config.toml
num_key_value_heads = 5
head_dim = 32
intermediate_size = 640
vocab_size = 16384
positions = "learned"
attn_scale = 0.177
tie_word_embeddings = true
init_std_qkv = 0.0395
init_std_up = 0.0395
lr_head = 0.0081
final_lr_fraction = 0.0
train_tokens = 146400000
Each number is 500 + 50 x the weight over its row's rms, rounded and kept within 0 to 999. Layers, rows and columns count from 0. Numbers have three digits each. The size before them is the row's rms in percent of the matrix's.

# o: layer 5 attention output (transposed), 160x160, rms 0.181, rows 88-127, columns 0-79
# v: layer 5 attention value, 160x160, rms 0.142, rows 89-127, columns 0-79
# q: layer 5 attention query, 160x160, rms 0.129, rows 96-137, columns 0-79
# k: layer 5 attention key, 160x160, rms 0.126, rows 96-137, columns 0-79
o88 090:406439610462504425589430431521505530609473471554476526468470537536560557456435446428611515563494488395572463519478511410574571510631555592434463502497538528448523454429531543514449512497550484492453474494568448472542492478508546460507454495
v89 083:465565455454488517413596444539378628398479482554498537450460504501529503445593535543429515482515492569463541556547436576542501632415529431545488494486460440579498563513500565501483494441521479567489503498556482412486501513408506534444497494
o89 092:458508499525495600572490538485502447538525496413417470445508592481466495564452463436459458409491509469500494427469535419469425386553518526479457508480460570515489477464525501414607424490525448567472501468435587475532559500551625530465526479
v90 080:487428435468522463496463471550433544485478582493500491453524507523513443473497378526484458515455547477526493524436549453571437482541502466564472464523540479472524500496476449519461355463509520564440566502452528509511567381540493511541428502
o90 080:494477540500538535529531587442507465548555469536501472623537508470526571524538549471460565416443493491457511554511384510430550542444558463470482505480508518521512496489565550446510523563476442412449435543540535411469435528485543544567627483
v91 083:543514546485511469511585512587460509585419551609488480526538561592432494534545573520497490568453520435468481456455512471566504455557461490499363496513592487507475548448523483496556452458600469528474492453458575509511525499472442419504567407
o91 080:469449520493406489519481461525532485463582464482522480459430521422558517531465400481519510482529501513450443482442457511420497495349533480494583526483460644517481442631473519401545494547536457534463511459575478494495531473546661532472561531
v92 081:594353500462619528478563444455522433516472476384454475595478466410483539451564487549518506518478526510487459529564482471525458467485456461631532621476501439465545527501544580550450491455533528466578425506525440463588432529474494559564492539
o92 086:518541564460399506580493586536425465512472538585448556421486569570500515549503468510561462488495524479415457411475511497496485556504622491489467405564455495498499389439570425471518523434470551491470544435537526599485540514571538457432499528
v93 076:502478378463460547518501523451525444491485594445473487508553478400484538484560516471533470416488584512536509543485532511582497505501497506478461526515496588417498476546429611564479505532443384456516483484579463507495500541454445522495568452
o93 082:436549568494530525414517492516413472486475472540470515523474473538546527563522474567498562507524397445521512483580435487447474507495557528392506446541581526528589554426522453458508563569532483629513587463455530483561449454499523465502459602
v94 084:483360524513429529465481524565511526578507408582585587596476497526580550601487501468520516500456573535436502512498463493513469513499464455478482495451535579482531462448503469417455445476568443546518529434515479492483494485528496480612492560
o94 083:549671486485534484597462556433488465474456624551533475409548515490478478370546478578527540528468427507518496548491470484422488430448548560469566492533477512561450556526540507559560528485477578460465451529538470493497475442491528441481518476
v95 082:600474482489510570480416541415476539475468589456453552534534434447588514478573512556538485424559434497470580603552520455444510566552510505468492479451590581559504525456416561455502456532493462608503474508518487492495462500493516440435517422
o95 081:438495544450483477480552468465502446568525445537493435527481581559391519523410505507386517548393515498516399496511448535509536485487491467517526497617418366588548507543590507468502487540461552444474581458479566568524614471466484492588484484
q96 103:414616455506466416456367422492445569503497507488460532464634473507502514480465516460575431564430529483490491557475464386517510528427518480419508536489575515450521486508446446553442524525571443590437613519455466494514436577556521524417544505
k96 105:462594489469499437515426555438523525460513508495518527475485517488539438497466481518627496496562474513428497434413493460572542536491356456485481438413620497497506497504482551537509516428495510562516589521462506384529387549484464540472528534
q97 097:439458545560484505465551477486524543472477542543534367598438583545469572547425472536475434514593474441521431496487420503489520455544478500473506487484521482581528450499511516449526487448515537554469577535456437578467469441460410449453521530
k97 094:513453548534482555513523456438587554480486439416521518529490478527507475486533412470382455488494511517519534563458403454510442546518439542564447503536446466504520579414433350539521445536562528446438501462488462528479501584505372523391501550
q98 113:491553487550531539524539510535508476480596409494550454562426464426497438557476488510531524457424504494486481370464528509531554468533474446549573391498598483504564383436533595507521407474429462473499463486575458382382505503560490496537561556
k98 105:516536498561499500484450478567531477520557451443552473553357431428552469530456536449518493558512441494570482475409495428663482496477497552548544435553427568458615538533501477501550509491434470412504504612541372484381440456471505529494495529
q99 096:461527467561540451483428589485431532598507570582483434525515608422484509499455409555418511531578521466475472449573480510589532527386527476529497549449484529428522516550478428463472433459507478436553442536409618476425563457522580585486516538
k99 097:421502437470503583483502651575495607490482572497402519488486611500430524452385516484461511505485511512479492439480489503537460469418518541508511562511506483523492475547539499465517505449448507574472445457499545526516550466463559518455458509
q100 103:457478608527457508425512507447493506424517468553652607394459496458388513406421393404418457502516552528549508560494442445524484563466558443523583485473545502493501610534508469495464569481541549540518496590442483548515430551495545618523478462
k100 096:401504514571476575458447512518397575514542481596526528469533470580462494572480438560567464448481449464506590576469416454401458616513465454499523494529556466491530532442497517542494484487518483505533569512444473456414460563584501531493465441
q101 104:427483495473460460418526491501562475448462537520430528498530499562522555501517477506470517503538382499541539507462511356533492477584553533534474548437504599579484552505575419582525554590532542509624470585487519586524544532480504471533464546
k101 099:484413492443503457482495540482569552487474456499443479406527469545519553543460430571461478486442486495515524394473579431491602536510467456473484554520485573458401570461427465526524564509581486503589527462481544466518491525539609449466550464
q102 088:512413560517547473511403517398482460412500415513561495552446457443495578408568538450477494479518528533454528525516566572539562539425440493607521425482644500477511456491449538485498469500573423515532535534528478483478483476446536437405416567
k102 090:407512464411565501591469464441351535427508563508551486639504538445460527500516456457504478626520599545430456512544504543514455549560435515470564481540524457581520534510460551511434381536512544479518497418536503551414481452461487521491540557
q103 124:500454466505546581567445529433452480592514556434399535483473494429600479534487572397475581461455455475434530430446546422466658483419451489554391517459448584464484458466514492440457494473431528495502488493584421509467536496441476513458570439
k103 106:428564487452479501637403475518509524499481450493502520505459572489533515427502504478440470582475497493463484448452478484494609509458481529528414442518508594538513484423423432575454533525538467536554533564610424605419435499483513429559571541
q104 092:528533532553418382531536627463500524589498427493575444433562490533541566566427433539474458450471531582512569454459460466573481537498532519591521531496525476568490452492457464451498521491611468524487517487464524495403556528426482470447601512
k104 089:526486492507482563573520511487512520536553501518491499532476509497566543543554478532475464515504590444495413497507512478478558629584507511437519512524496420471432483441436440436488510517438443573455497480471521554550577550525522552573406480
q105 097:492509394517550437467445406421510526471569435537493459489508413436477432482355591434476506558480546470449557438526592493513484528586472492482444547512603456580459527558451337485469537568441484446514533474491529482479519528467479529576501522
k105 091:391532460448490501354505532524579450447463437482487502546455493465479499463510582540553489557605524467494405462504510583507528545444438473560509573327541530547450493409442488564580575505542490513599519486596474474432514511489529537396473490
q106 099:515539538574492495554479433528405599419504530572545445525429521430527552578430504512505541470593518556457527494497511510499494508535492478489425615490470439483455519433451444525544578489531505504414456478498447442492446438524530526527517454
k106 097:535439508451533562556544596523515571519465576559489489450464492519548568494581493556504410494581429551533418489556384607446397530451535498478507514488532458546509509471488416524575552490525492537529535501480512535508361494480469504508518522
q107 107:482532457501547492615485486480487417516538510512479531555463466385566512562430512510507546412433440505525471426527567592515542515467413456537508445505389480430520396413525548482531503426507472576491450515443510503460525541563483458406507431
k107 105:625505527529477570530483470504437514518474426566541533497476534379558457612474439511471551508451412427473486478449499469464419437515505609430462479494404416523496502391516429517520533454552383449452502472558473501494403480377452498575508508
q108 095:459451650483516375400576478498446583533487592508585502514513527559567462493496430461499458409571557518518515566460455483548519547525579465495514475562463472521509441520475487509535426521443408509524479517438498479473515544532445482521485474
k108 096:472469553522532462562580525477569515502467515548526589485505470524571425465455493459537501460525567528538447429470412507509526599510404505484479567562482491583462468501397498454438452515517418454398621497471531447528441572515501490461552465
q109 096:519614476549446509422563572463555462486478534543534480379472544500425484491466469516430510493558469542464488575540585517503414490567416508532467520628555458512614562436542524540426496509465472474500489460573535470432469533504486551570498530
k109 097:503474477524536465534433529428474447432409459462447522371532486493569429533488441518469426493477476491452566478493564431516468490571435438468479503570533494519491416487475522498493519509407494472497517574506460439579554527529488508465462561
q110 114:481464498524426496471549478567485542495521486564556489452529538556405426438573408575471566563576546474499413601555404507491423502508575537462505507551401528482530469507532532541514502531541469529465419532503588491479463499495452514436556551
k110 112:546442448461465459533517447563498579594532577453504532471449511505378504517469436528528489520552502516506545522461381482432418463489461520353550479520385533510504534551551618480576528475483474586452423497455446483510519507521499453515477514
q111 095:482484637527465514467470611438608563517508518529424528474492513434486555527456398509553529467517495508419496535460572511553515533501443458526514566477524391493540527499418523486434568428616413448476470539497529494548497494508512399457476477
k111 096:444413566547432522560510483427455510460513490472453527480588491551465531411497466469458476456541568489456506603473537464587503591423489554445467604506496490419458492537426512484500477514562531426527590549382476476553519501510591438497416433
q112 099:492486629415461538525447603538482480452521482471441544506517392513499469370478526439485551525514461522531433519450580561517561505490460480546561429557615546483561478476538550457539488582468570432571572473532562495465398497546474459495422525
k112 102:536485588428410560494472497518543528451493495497523467492532489519541550447473529505457492609542483484498431576492487521589484466493481523508529403583484645495453508438490556499427474522498498507557444495517564534509506471445427548506534437
q113 104:545460492480540526524463489546656492493584439545407550442529470337544467536478393507426530497579459529511493397437517570416446550489402489592447426485499510453487536499513500502485467531617462465573494457528386447514497441461460522519556505
k113 100:506494467543501524564471629532528452503432409537483437584529514478555582534435499457472508543521552462474431444417570506434525430436383538466613418538474445529583429459467440543504476479570536508480527486467485465437551464461532440472550520
q114 104:539580493549427563526474512423497473475607503520449552545502476476501502477494499467549393464470455526508526511454514506558446486557409493505522418547472497411526510507489566498547515446588551460572518447597528512572581513507523522453462443
k114 111:524488522410484604507486525502410427564604555568484486509468446415497485489459539507500525444481457490530546503418482568480551516491414511519463520534450627380514531436487542446466475498472552487517523478524465533482479512559454544511465440
q115 101:470525551485574612528451603475477442615587444430466485515489503476510543485576553492500542402482574502490512542474520512499462574530483552551451479479601490475432468514589488477510443398515489432458435505548434472503568528495485505531555415
k115 099:441535560501482575589533494455449452406542515512457562496548502529524538457555460534416537463466642645489471621535522411499615601383452542536464492565485535496531584476495530535440527513416500545414434479469396478465551406467483426483521433
q116 094:483529499475447467409529479489625516504524488553392508408582565516609466487448405509401504501502514543512549575539527468514528392496527605445561542510609482565557541506496490522492560364435409542368510468484443581525463568537493505541448496
k116 095:504499489468561544407530493570542417468467572458407562466555549454542453479580444495414575437619453483477551620568608406418486537428486456542502546477571622518509477444493490438526503472592431475539545570539425460550469516494531490524463551
q117 105:490528445523502520460473485527419496523537514571435539513506461485533593478429483517473555446457502463461499502521443555520568505508493568525434484468475431452474493447492462520436504468503583505559413522521608513496563443556527526573500388
k117 100:535516372394568520516537577508463576507511458541420421567458419486406516515442479579405566510538572522533589462476524520486529476490467457531464437499475594527462486619552432607498448411534453428437509502460533482530498459423532493533523515
q118 105:535476467447594462444488464609439507499555536540438436434379462525641468676485449489563519530451500503530497494501393474586518502473461515449457515457526533486476515546556480554488471497533613552495445481474478527461582509497563459403451466
k118 100:467528353489562395510454646534470449583540456539571470464455520493507568541505434474527452416512411545541446487514574511555484502438518408571492582490501549529388470553521390605565436483524499579471542484636481491442487512440509467482533551
q119 095:567513560542553516555450512474453456607484531489431517566543414498469487510510581473601500486511569496498485485499331495451510494524420586364418389495580512502492461462459469520467485510573498431506477522548457465463566520538442460483417518
k119 099:548480621474424554529463488417465489528545598534436495560556466501504473454464512451550464492494586662537520562535527393487500573465435447431441491514513444426465563534434510506504466525574480518428526585547484458523443451486569483474467473
q120 099:525463594525450505465488440504460501500513415471413538507538517595481448485398546521550592543568549521627535495555464591534539569426457516502513537434519518506567483496460483588429481482477511443506547520402507463563491549462455459432482498
k120 099:480396415580454489588478466512509440479527458571482579537595611504499507632530422507494491532552499582489422417507524568516511492536443488659481481486513518461534519450504614529491442541474477452437486458557573480516426552522483459468509470
q121 106:577516526524642450539515541488411424487443494509534483476467448497416488472537507592597438556439434429541536466566487528468646456476548496472469533553497441427443426554543555486502480488581584358534532510523539397545537517494500477480475494
k121 103:569560448542510455402573475488484525475510463554550474551555491383454582574442559522560416448395550554545523530524527473523558507573598497467482417571494387422499479516530565532498392387520534523566484453507562408546486563450493523452507518
q122 100:569525565507544489506495468473539625420533422513615469554525537478411571434540439469464552498483479504545547510405480408478493545519495573449506576461445474525366450543520460528467441449577457550426450471573574508549502456548554488454536436
k122 100:443521546524558492531542533506364496531552511472469452620591459563417524479558444548487583518453515548533602515394475631533517566578499490410461566565489560483510504529491503522420468448573490475462481415530487523463434596480465478493420397
q123 101:397560463532515499434527469443515531499534474514536513533497533442562499430528437496492503473487572551486542478489510576554515567419467512579529542505555546452544442483628515462465573432533464427544554479491491501533592486505484563532481451
k123 095:440533516541419535462396616536452536459502438510459489520447534499449498470457520532472497600512438625537506516516605531557509507543487505609490535486558457511597504507483514403405432457495425425464549644417504522535477503525496547620471484
q124 095:508511480491513521486550571516479491465585546511570498535513382470653452512496527445441507493584455510451555565510524546502510448438540480474474515472522517467457448511413475488449564497468493429514426542470494587476552480500472476462514485
k124 091:566455550466388494584540535514515512455550398486490520561502461421585488476547473479486488534532449540462476607489586516489528477463524506599467541525432439570485500618530475565512522489518447544594457473570427488457552395450506499466390509
q125 092:517494487490520519463540483537530614538493521518552468406531448457401546516496476540530511501508535516458517526457428448576479593540489499505457509395540480600571533556483521535459455508601416491540486557456488577462492506497552493525541609
k125 089:479455476524470653473432397542552472468511530543506486539491500435362502479448490495531425447527516529380551506499564493526474574453441520500414539424500409486608545485509526600490533527569540569485455504461525540494554517560504521507421536
q126 093:458517461525505465467517447519441451511512452490379489521530550430494476573469452415464546389472530392542588468512553450483534531507463473537543389527528509453495421490444517590498442468535569480551446477533496414438526447466500417434451497
k126 103:489545438540491472586490522524498574438568584424482497543447528463468477536523477495527430417517433500411460493572389460498530427466436525518567484583424568498527559545449449493452493488589504480608485409513434517461580489497465492481462496
q127 106:513495536458564454510473541532518519472543458528471408505451508559423537498572616576593447529517491504505482453429488513463581516522442476561466541520484489487475433468564508534429427496405489603476586430489534444522490529511489479499419502
k127 100:540511536496514609421505501466505518560570520464442516485510501500446501555568549450512386524465559526568466498467505501593512487494508519538519497546495512475470457522567493495394482561391572375535486462472486520521514559477485488488512486
v96 105:562386451551463538542574557462513551521548486476515520412519560373531510467559511520515519525427515431478532520440544474552458468433428515469565482490486571538453449526451588452574442523572513535468539520517579473458379504496472456494454580
o96 104:480556541472672600466458465485437515531482544541470484560464429552526528501422518506522451498482462492552571459517493523496524452531504489405392518446562494421442507459457476536487565427550568431479439467557466475541558475528515589524586421
v97 099:517433437535500515475446575540476518535366457535552567462517500483458508416436575461466442418536600399460454562503458537463524501554489567544528459548418507430488488454433558500492503539528598499498491498556561543414483439491460437510556435
o97 099:525486534478473566447453434526527495534584484484512586476541470536465472398587442506491489476506525602444498524402438347454462534470594524524537443471477561625469616552448464504476563546564512480513534523520431527565434560521457428532559462
v98 099:426527558428632605444584473588515557403465538580528553572490461553470486505506524494492458425472475555461487460468495454486532453466517442487464463488519492434493535524526531536531490567539549478448495546501561501544475458486496542471470467
o98 103:556482533613449505522412468461514533465556521474504441512523471408507427417604439404487473581534504383501555438512447542455463469496552493497508526568572518404517501551467567482519590484449472522559571467523541589531471481602474519486554522
v99 102:522482486475494547567544473543470533552460498397581493500430557498569428558525497496517499454532562399556506497490472483524540543445501502420457511546427524421483556478472469528499463450429440497467490548411478508504440465561530607456518566
o99 099:447440491489418456464412497595569442439500471504485479429543616587520459447480513521461475581559522522459455471533582509414415496503477573592495487553411452550506457514495468430539523494558461562457541474506486619465517440533522396496499477
v100 091:478500473377422526539498549465475538520484531366485569496561622502452536528455539499454593457451507567528526497510514585528550554591506491573521523524465519582450426466566559466442429473485516416541581491496496489547452508480591492465605566
o100 089:605592456505477479489585345526474459565475433575376480428491456515503516542511487525476444485458412478619512424454410454436511538528388545513529552468475502549556551548430511527478529482500486613469474507455511513566477536452549464461432535
v101 095:478557617489518501444474509537493451586511551565433544474448528516475468444504570497515572530457460480518528475496476515479486496611446425485513523522485533485523545443457448594488429506453486418503562451533530588452384482442479510579594514
o101 091:538470462466478456601521405524439550393435383472525461495558526551507551426501476588499486482545483500578433532560509599522490402466550483515532535449561410525477498523472534454565537507512515586534493544402443476509568484486461444443456508
v102 089:489454426515443528580481446563485638458522429503484478518452425505495501494652535572544487448499469480509536546490532537421531521536572462599503525427432458470493583444454534560498552509522468413488505493537485476571462519467510479475519505
o102 092:525548570573453539548656497467460382516457518583516469481514621514430472478470533466497556526503444568576469434558505502510553466548461502518500491630480539516480533565572563490511430551489544596450521542401570535458508513474500548525542531
v103 102:566459498519456554488513494490463458471507489456546541390458456513475512515481576488606600524517510587529501497617441457542499554444602494413482482398482637494535512489458464549481520465483478413550482542504478553435579492614501381584511497
o103 101:403524511554485468476458604503573553528545410486445525420541557528502432477480499463422488527467561554493517473477493434520493513555474501617533472374580421513502546493456597482472460518431486413498471468415435458493515486528595581519508553
v104 101:460621439486520488507506519556493486522557458495443418484578510505488430516372582421512497438488538525500508490540509519498474588448585523534521506491512508506472489487518420510491480541585498494523485550413555502592419523467447552516514424
o104 104:460462548527545552548572497473544417500487537474558464517558548564526538453617505509543439484547478440550511563442500501452473435535473457583390590503457516396542551464542481371469533573476521532496549464483469602402512438560521502422450558
v105 101:562444503470320518541518411453494554460528543532540470457490437456488568473498462487515559523466478517470406501487492448568542572562536487466485557519570466451427478415600379583520376450589539403500441502486537501447438403468512574573461534
o105 100:479565418475541490481440519592457425508527474496482449560466454451546459463443487584505450525546499521538534552469574592579498443468411493476523470529537485475593609583496566474497507442428518378470510504508488485535540549480492530463469514
v106 093:498465464517482518469476512499453473556508519504474420510527490499487618545453498478563588417554546481472472607538442372509493471557506522515475470533583527538515436563506603485509519505493493606491465479560508610487432352427436522411630566
o106 096:455489484424492508573452571485513554519487572514408516479452482455530481434493565523471470507472402548464450489399568508519498450402464460507504422562448500467439517441432434519460557573503526414507528447459384557537587619539543457499453502
v107 106:521547514530501522470569498586439550547565517459530446476472465521428492502610508476527428429457427436535561552500411524506503548446486531515457442487541475576503434579631482469479525509492477571505550539465552494571529445409535514582518431
o107 104:445429484467521531518512608461521529521454537508484486458532506470543531572501494522388585499549527573522450430470544477461489488524521432498437529531441582518457540536385439526447540460495378509514490500477507629537499461509490512437501515
v108 098:522557476502462511416514599506470484447661475583512537603523488481490456552491440563546481495559487512481432660543581404498545486446471549439559511486541501487457477481500563520422449570489498458503511508501474513537472503445499476506534491
o108 097:496402566559527524499477452503543535531475638421483526472473471469501608427396479478547490557549529521525558473487375463563475519446455426496439467480514462484442524488530495515467404593528543527522453625548527413492608561470416523422480474
v109 101:420539489559473593470540565497475520363401630528524495573515548509495424475431555506537587489476423514453547574452518529523456392414533383429528535428534552408482444502396481542531478521497502489528499487520520504606428549434466483526505460
o109 104:540498571533512563633533570481471500569521514535482452391560506484458557473558472510558459520506525415493408519610486472482506449560541557582415428553534419450497543464502480501522522542490566504521456431493424548475508395529451515426418497
v110 099:515595436489531390480576529593505586527480564490454509548451532410450516481445584485532448518493500545348480398546524465522466489489526482496474587425537547432497480472496485457468509603583493473445523547474477477498527485432471509417527501
o110 096:503501524536528566541554536468519470450519498530501471562478442538495538523533444456623531495389556444554436529528482454538575394541529522518513424426398472565408406536471374450540549569403600531545436540519492517491576559543481425542545489
v111 095:496444508471451464567492411487481523492545496516445530528485583457603514453490503508527539510470563490543455508463465433540488471500517492435446633509463508529605585452497454464485456427549463526551480440503475448453466479519486492487503449
o111 096:642497536593453467529470572508485443561504469465545479476487492422362524552476441548478511490523439427480570507488543399513486515490429552516564460513569533478495467466428593536549477512547503508477550473459583408563522475535554433512502453
v112 099:577490467528435463554534388431488574493483439527604494450466506485509475485497522517454495410512437535457452530484502497565558496551424509475518462553443466517532529436506549518529389453483562483507470489467543470546515596534489557509428538
o112 096:545537425548535540369450414616469469541454500507497499556493468470503486580528574566512465476496592444468528378482511549513510518473500518438484497460524546531475486505478492417494448433547532426469514454501449460428511460520574443465546513
v113 108:449547512529517498550476504501498428476523492530550490499530446439447534469483510550482482470467516516548482477524551491518500448506511489572384512477491553417527498487511513462463525587574425480536597502466527462499529454478554479520567461
o113 108:510456593459494546488562457526518525488547496485537485596524533501456497448561369481556561555517509502500518555478337548466589557473548433462558573574445537416486523455464561525496473449505494521469412527487525581520513521474466534476434472
v114 100:464508533545594501401530491561503470472479502596562534543485502514547534580473561443473521502514529408446550562446476518442463409372574497575479473477506497469543490479483477399579556495532458486467515574519447528528565484522470494462513461
o114 103:514448452508499464600559507421504509533462466445528484517515533560502485449566485490494594515532541543524506523508492446510600467547495483508448549579470492497420513571439436534387534461610463557530569438381586590545458572541484465490519443
v115 097:518485408469571424383481549506532474493392465545502420475549525571585509518537501530497487571422598481498421485392452501553497532493576491548475487568502556439450507495405549434477509502465478562436428428504413582516484549475476516536512557
o115 095:497498575417482597502476554434491594476532525428517520553548455519458514495510544540530451504484479525521547577534559555376487526480488487473431528446615484635500488495414507553388553532476476494596526505542557474499470485491513503615439447
v116 096:481468425514536513490462543427468507548491479408559538461636421476478496493508417576628505514505522512531499531464404469501445498543477476580558483559469525557445608531426625467540423502570482511585420504500438541427509360523587471413455490
o116 093:510563500565505450489521538471549431492580452533499589533500458316537509459473481443410416467572466515489555509485537485508454534519484514425454414438469458478576563459533453559465549517640548427461476465547552484459458537492476526585584559
v117 105:447558597514549493475540520508570571475556556527542433566466495451418608597477486508524568478502463475540473492457515502481459536533467517488437620536541434524467485509559497495521414498507540539426496486527463505528488430483563521436547528
o117 107:570508433490451469526529498436441479454483493432410455562450509531587546469561509512544441554472453542552502413539549545555579546536440453565483496557599501446540498455463434470476552499480492537500528500438562441551476557491482494358433474
v118 093:490515501505538507503516552444625469435508451471549531494478452470449580438509512442566533491516537460566525535536495454472452483531475529523508482465524480529567452454501497432521507521450419431463528479486532590383584526530456461474529443
o118 094:467495501526360559624501458537472518521505499491532376546624461535516493502394515536477556545447489498461483443479425582455507457483481432494465578509471479488464537487481469503507606490524468594533507507374518482580446498500551524529529476
v119 098:451644531563422508477575513588455525499512529527486500500524448536562511412579499518528556483432487425562597551580552510500506574428485472520415442516505458537546460447498599624520460456536531397540457503505525388478551534514465483506641513
o119 099:564485481562483472469502443405510501437478526531412461440501583442509364544427376520441585503491476508540482440508438517537532535570519535436485550532472538450510527464443472450524464537537541555491510580459454507479438410463456512481357531
v120 095:494494531510484475535509508506438544443454464444459455486405471630505498534490577506564510601542435431501461511535502497451476449552531555498475490477509507532473446390463502487448612545418488489452564508521496502523484532470569487449628486
o120 096:488511477491494509559474527410486492491541543615464505440489485434425563491608529536459531491487540557394528466516471558437569497517526522547462597426520536510422476442457435574515421435497421614438436577560423540429538506516593431428446484
v121 092:500536445515404521455515367487482409518562473489511592526469454494443545458540455532439455516515428438519522506493587606469531505510437444512546438476518539474557573451562473499493564471480529435460507634633512497433411506536452535573570542
o121 092:496528568495383496559557608452444585463490532584541520508496495463526384475447487612449498454506564457522482492494464469595509593508528523554456538552387506510544493596580474450577443480570407479499467473339489511509566492484544463477475475
v122 092:446494506501493439582557490477560544567521522480531494515457449471533462511523442450454481533510471590484580519562508539518461503577505516484542485502484559523458537353500526567544466565559527461467549494483592533416499548543466483425577491
o122 093:461609496543500421440440477540453486565466462548439493433521459638587474443439467541502522487452572506545453434568441526560531554416483545464451426499513546463542487477616500436561493516408473502556505574559511404487571489443507433563499549
v123 097:484466491584483463584494584405538533473511509474531546476478508439463476469458445449482505542530472509472460433484442496525495468499509438574437590501408509504432509394516545483525580488517473424488594481512518494562549580504493531455533581
o123 098:553511505445468473548469453572478447526495410469370454596580488531548517414477567561554518528562532431593513498484519527400633419597490574461554497509448520556454489505533496592511457516531522508437483569481505457545501505492536447508482441
v124 094:590469572489594572447554501546575567435529514512511573414470487477572524455472480503504435498569563472516468526472472539363525419472513487472445512474523477531472505404485576523640487532520521530496447441463519419529410464549481591547458560
o124 094:481485465508448507526407554498460480504492510451504487528494547595416491498530501508506433524480468457448468517533468441477550494496532473534481506576472483415549425626481596480502513440596543524516560570538472568501553456459389450444499527
v125 094:479516497465514529440505452522433539468462527511523464581484529496414514493483489503550482393444529534551571565562570389564512521451580580501511516492529514538558543583435504504452474390495440504475444552441577557467499476444423558428509524
o125 096:493369500514475512468434472579542503492457487482564478477513511442560521547541392506519582590589457443455379466508462553521447559493513437550501490445565483506478477447460488484507476614529461489585495450445483467517441475567586472491442517
v126 098:498454441516536575487499493419446516553544558520499510507568470480555517479446599438526488570572497419471546515435527539510518407539546533583569508505507483604518485548402429597479468429424436482514504495489511541529468525521487417554515449
o126 098:472492482530481376525469547471511471490396467527508466502516482589429520453545493552533479453444539547468486598531466448428399583485558583436509519441501411552409552569582502502469551438582488427460474533423574526585514590472539508535508508
v127 096:409458501601518512477538447578412554541518524562510512531463553468533525475529444487500499533494519541496561441551488443621528510472530410464482522554451536519534504490529584499389438525458448496496580498368463562519429550579477526533486412
o127 097:529453379478499472516593412476600387507441485499582449492459503495563486518488536586459579483522528512479462425525511496404462544465385541546470415511497509463451454542533490502447467592521563502552411499516508510478531483473453498469582563
q128 088:536523403513486431480588437463517444513528435499541474506454513545441530494509416577556536505428504435600531451480475426547535528492426524427436526444485524537586547463545528478521453468601462537482511516581545437502468537575445463567602491
k128 085:506524480448550426441485461467546479511476497479477533471426463510537512513555454503477444454386507600567402499447498404529430522490495510465482485525301548505443526531513538494550505451569478469426539506532488550494474527484407538569526544
q129 094:514436466448535497463531550508494429463414504424597473513433499503524488480467518480477489536538523504468531513615540475444491468444484368543545573587486475434440518519481507508513496527465505538461548462510530536558426492500543588572489423
k129 084:572459412481479449484546504481496498441464558503393547487474481500474538550463559502431557431609429430513595462545565524539407515570450518539497511469499528453474414478472560517529463434488576550523464527484569508522494557505490553478421493
q130 094:493463494482542517523434377440509498504470578471482504543588528516532431435508486511586564472516474517439485594499536444557464592504395501482523419568486552425585531523593554448551446500501502468443601530478504495485454515472461615547524518
k130 098:576496575550471590482418404549529453494498493478549549428505571426504487456478491507515473427559515397465466586364548415466433507523396516421493463445498532479557532514604526436442499534576511501483537491524437480483558573470446570488545568
q131 092:582512518500507461509479470490455512468420469511555458548464511578444499526450475535489463484425596455481462432462431373484481540612576497441457592415477568531474567468461447488506512525438494566446592517458535499467418548466552548550535486
k131 090:537518500540528493448462495397541483479470469501511515503522508606440449549535475462543487500448464449561511395467434552477491486556563485536504558447460498592519514473519540490468496561470582569540540525374474532408435600508459499523507471
q132 089:576522494502454509459543587516520468484523509463445490550506490461538478511471468537509467514411565485463501506550449530541578461482554532486585481576492498500504456552541635450538439435477505423442494548611609486506541456488509471554538469
k132 089:572471554496501373514500541505558423494467499485419531570457589543541376447460517541514503557443438499480581501516448457520458462424509507489520630545442452521499577520548534489540433471429482447387547507510561561558574472450509564520522503
q133 113:557503443525541494488507494471460548445515579587511491488438556488614480541458450440552426579503530537500492543582504405537587508515566517396540525507622471471432560527445447504512549459530480611456577574500489458560479526431531588549537380
k133 098:523476454553584434482554521403557552437463569526572447537513532514564487544462501545561447494485523521499540539566419440543465566502541374423566497495535462513440449459447469456528534562531467519444488451392593429584427559544497507530475511
q134 097:484488460491482585474520438579542503458498469488516434472463513500550437529433387550419547547541485471566563420550483449461517493514523495535555599410500510589471524595441448574483523507474531521465447535411472608581455482542539507580531500
k134 095:492529302538555440432567515503527519533458464465489419513519494526524530580451525543442539456462473468505494424497484350484450597422566457515469596373443533509494537535558425506516519447463498502494437533443481495417560511526554505495584458
q135 095:512523479470519433541495556539474527544546570612580476503506555480615507556478390487477552509538494498501472604495496495518466432470527489347502509397452503513413526483510512550577551507564554460431453492496477466481493419464547571524642341
k135 088:492511447508559480466501505508548550463537503513566503403518462423515461519480462544392543466508552470436457484526484477449483531497434511455550534457439437557507476492482481437543687370549491492449481473472409468468457538445504505411556468
q136 108:422476540393559425495466544427475548495415517422534519445450448534511612569525601454540419522470476477549486479472513439510521527546521518558444484421426551525497536546531446541445597481514500417570600525529405564558491553530624522460482521
k136 101:510558480549455508514484571490476533464380454412500536465501513510516631517410492496623466532500501447504479461447520373529540508556509483522467419426510457601511494491442440536403482551489484433572576563549503449558506561496550516564581522
q137 115:477498457431559542515578528525567526606508519551465465465498451490515472532467456538534540401473508543479452431401432524427556553522531527596481497446452528577519400484501511566517518481455510469461436482449432505368544500512522372452532483
k137 104:542530425491475438522496480549503492524575444518552516550350521444509564535504571499485524458453531514509451398435474519506592502489532547588490556476413616519572461529464394587552538455536481576497500553506380554417480481469421368466509467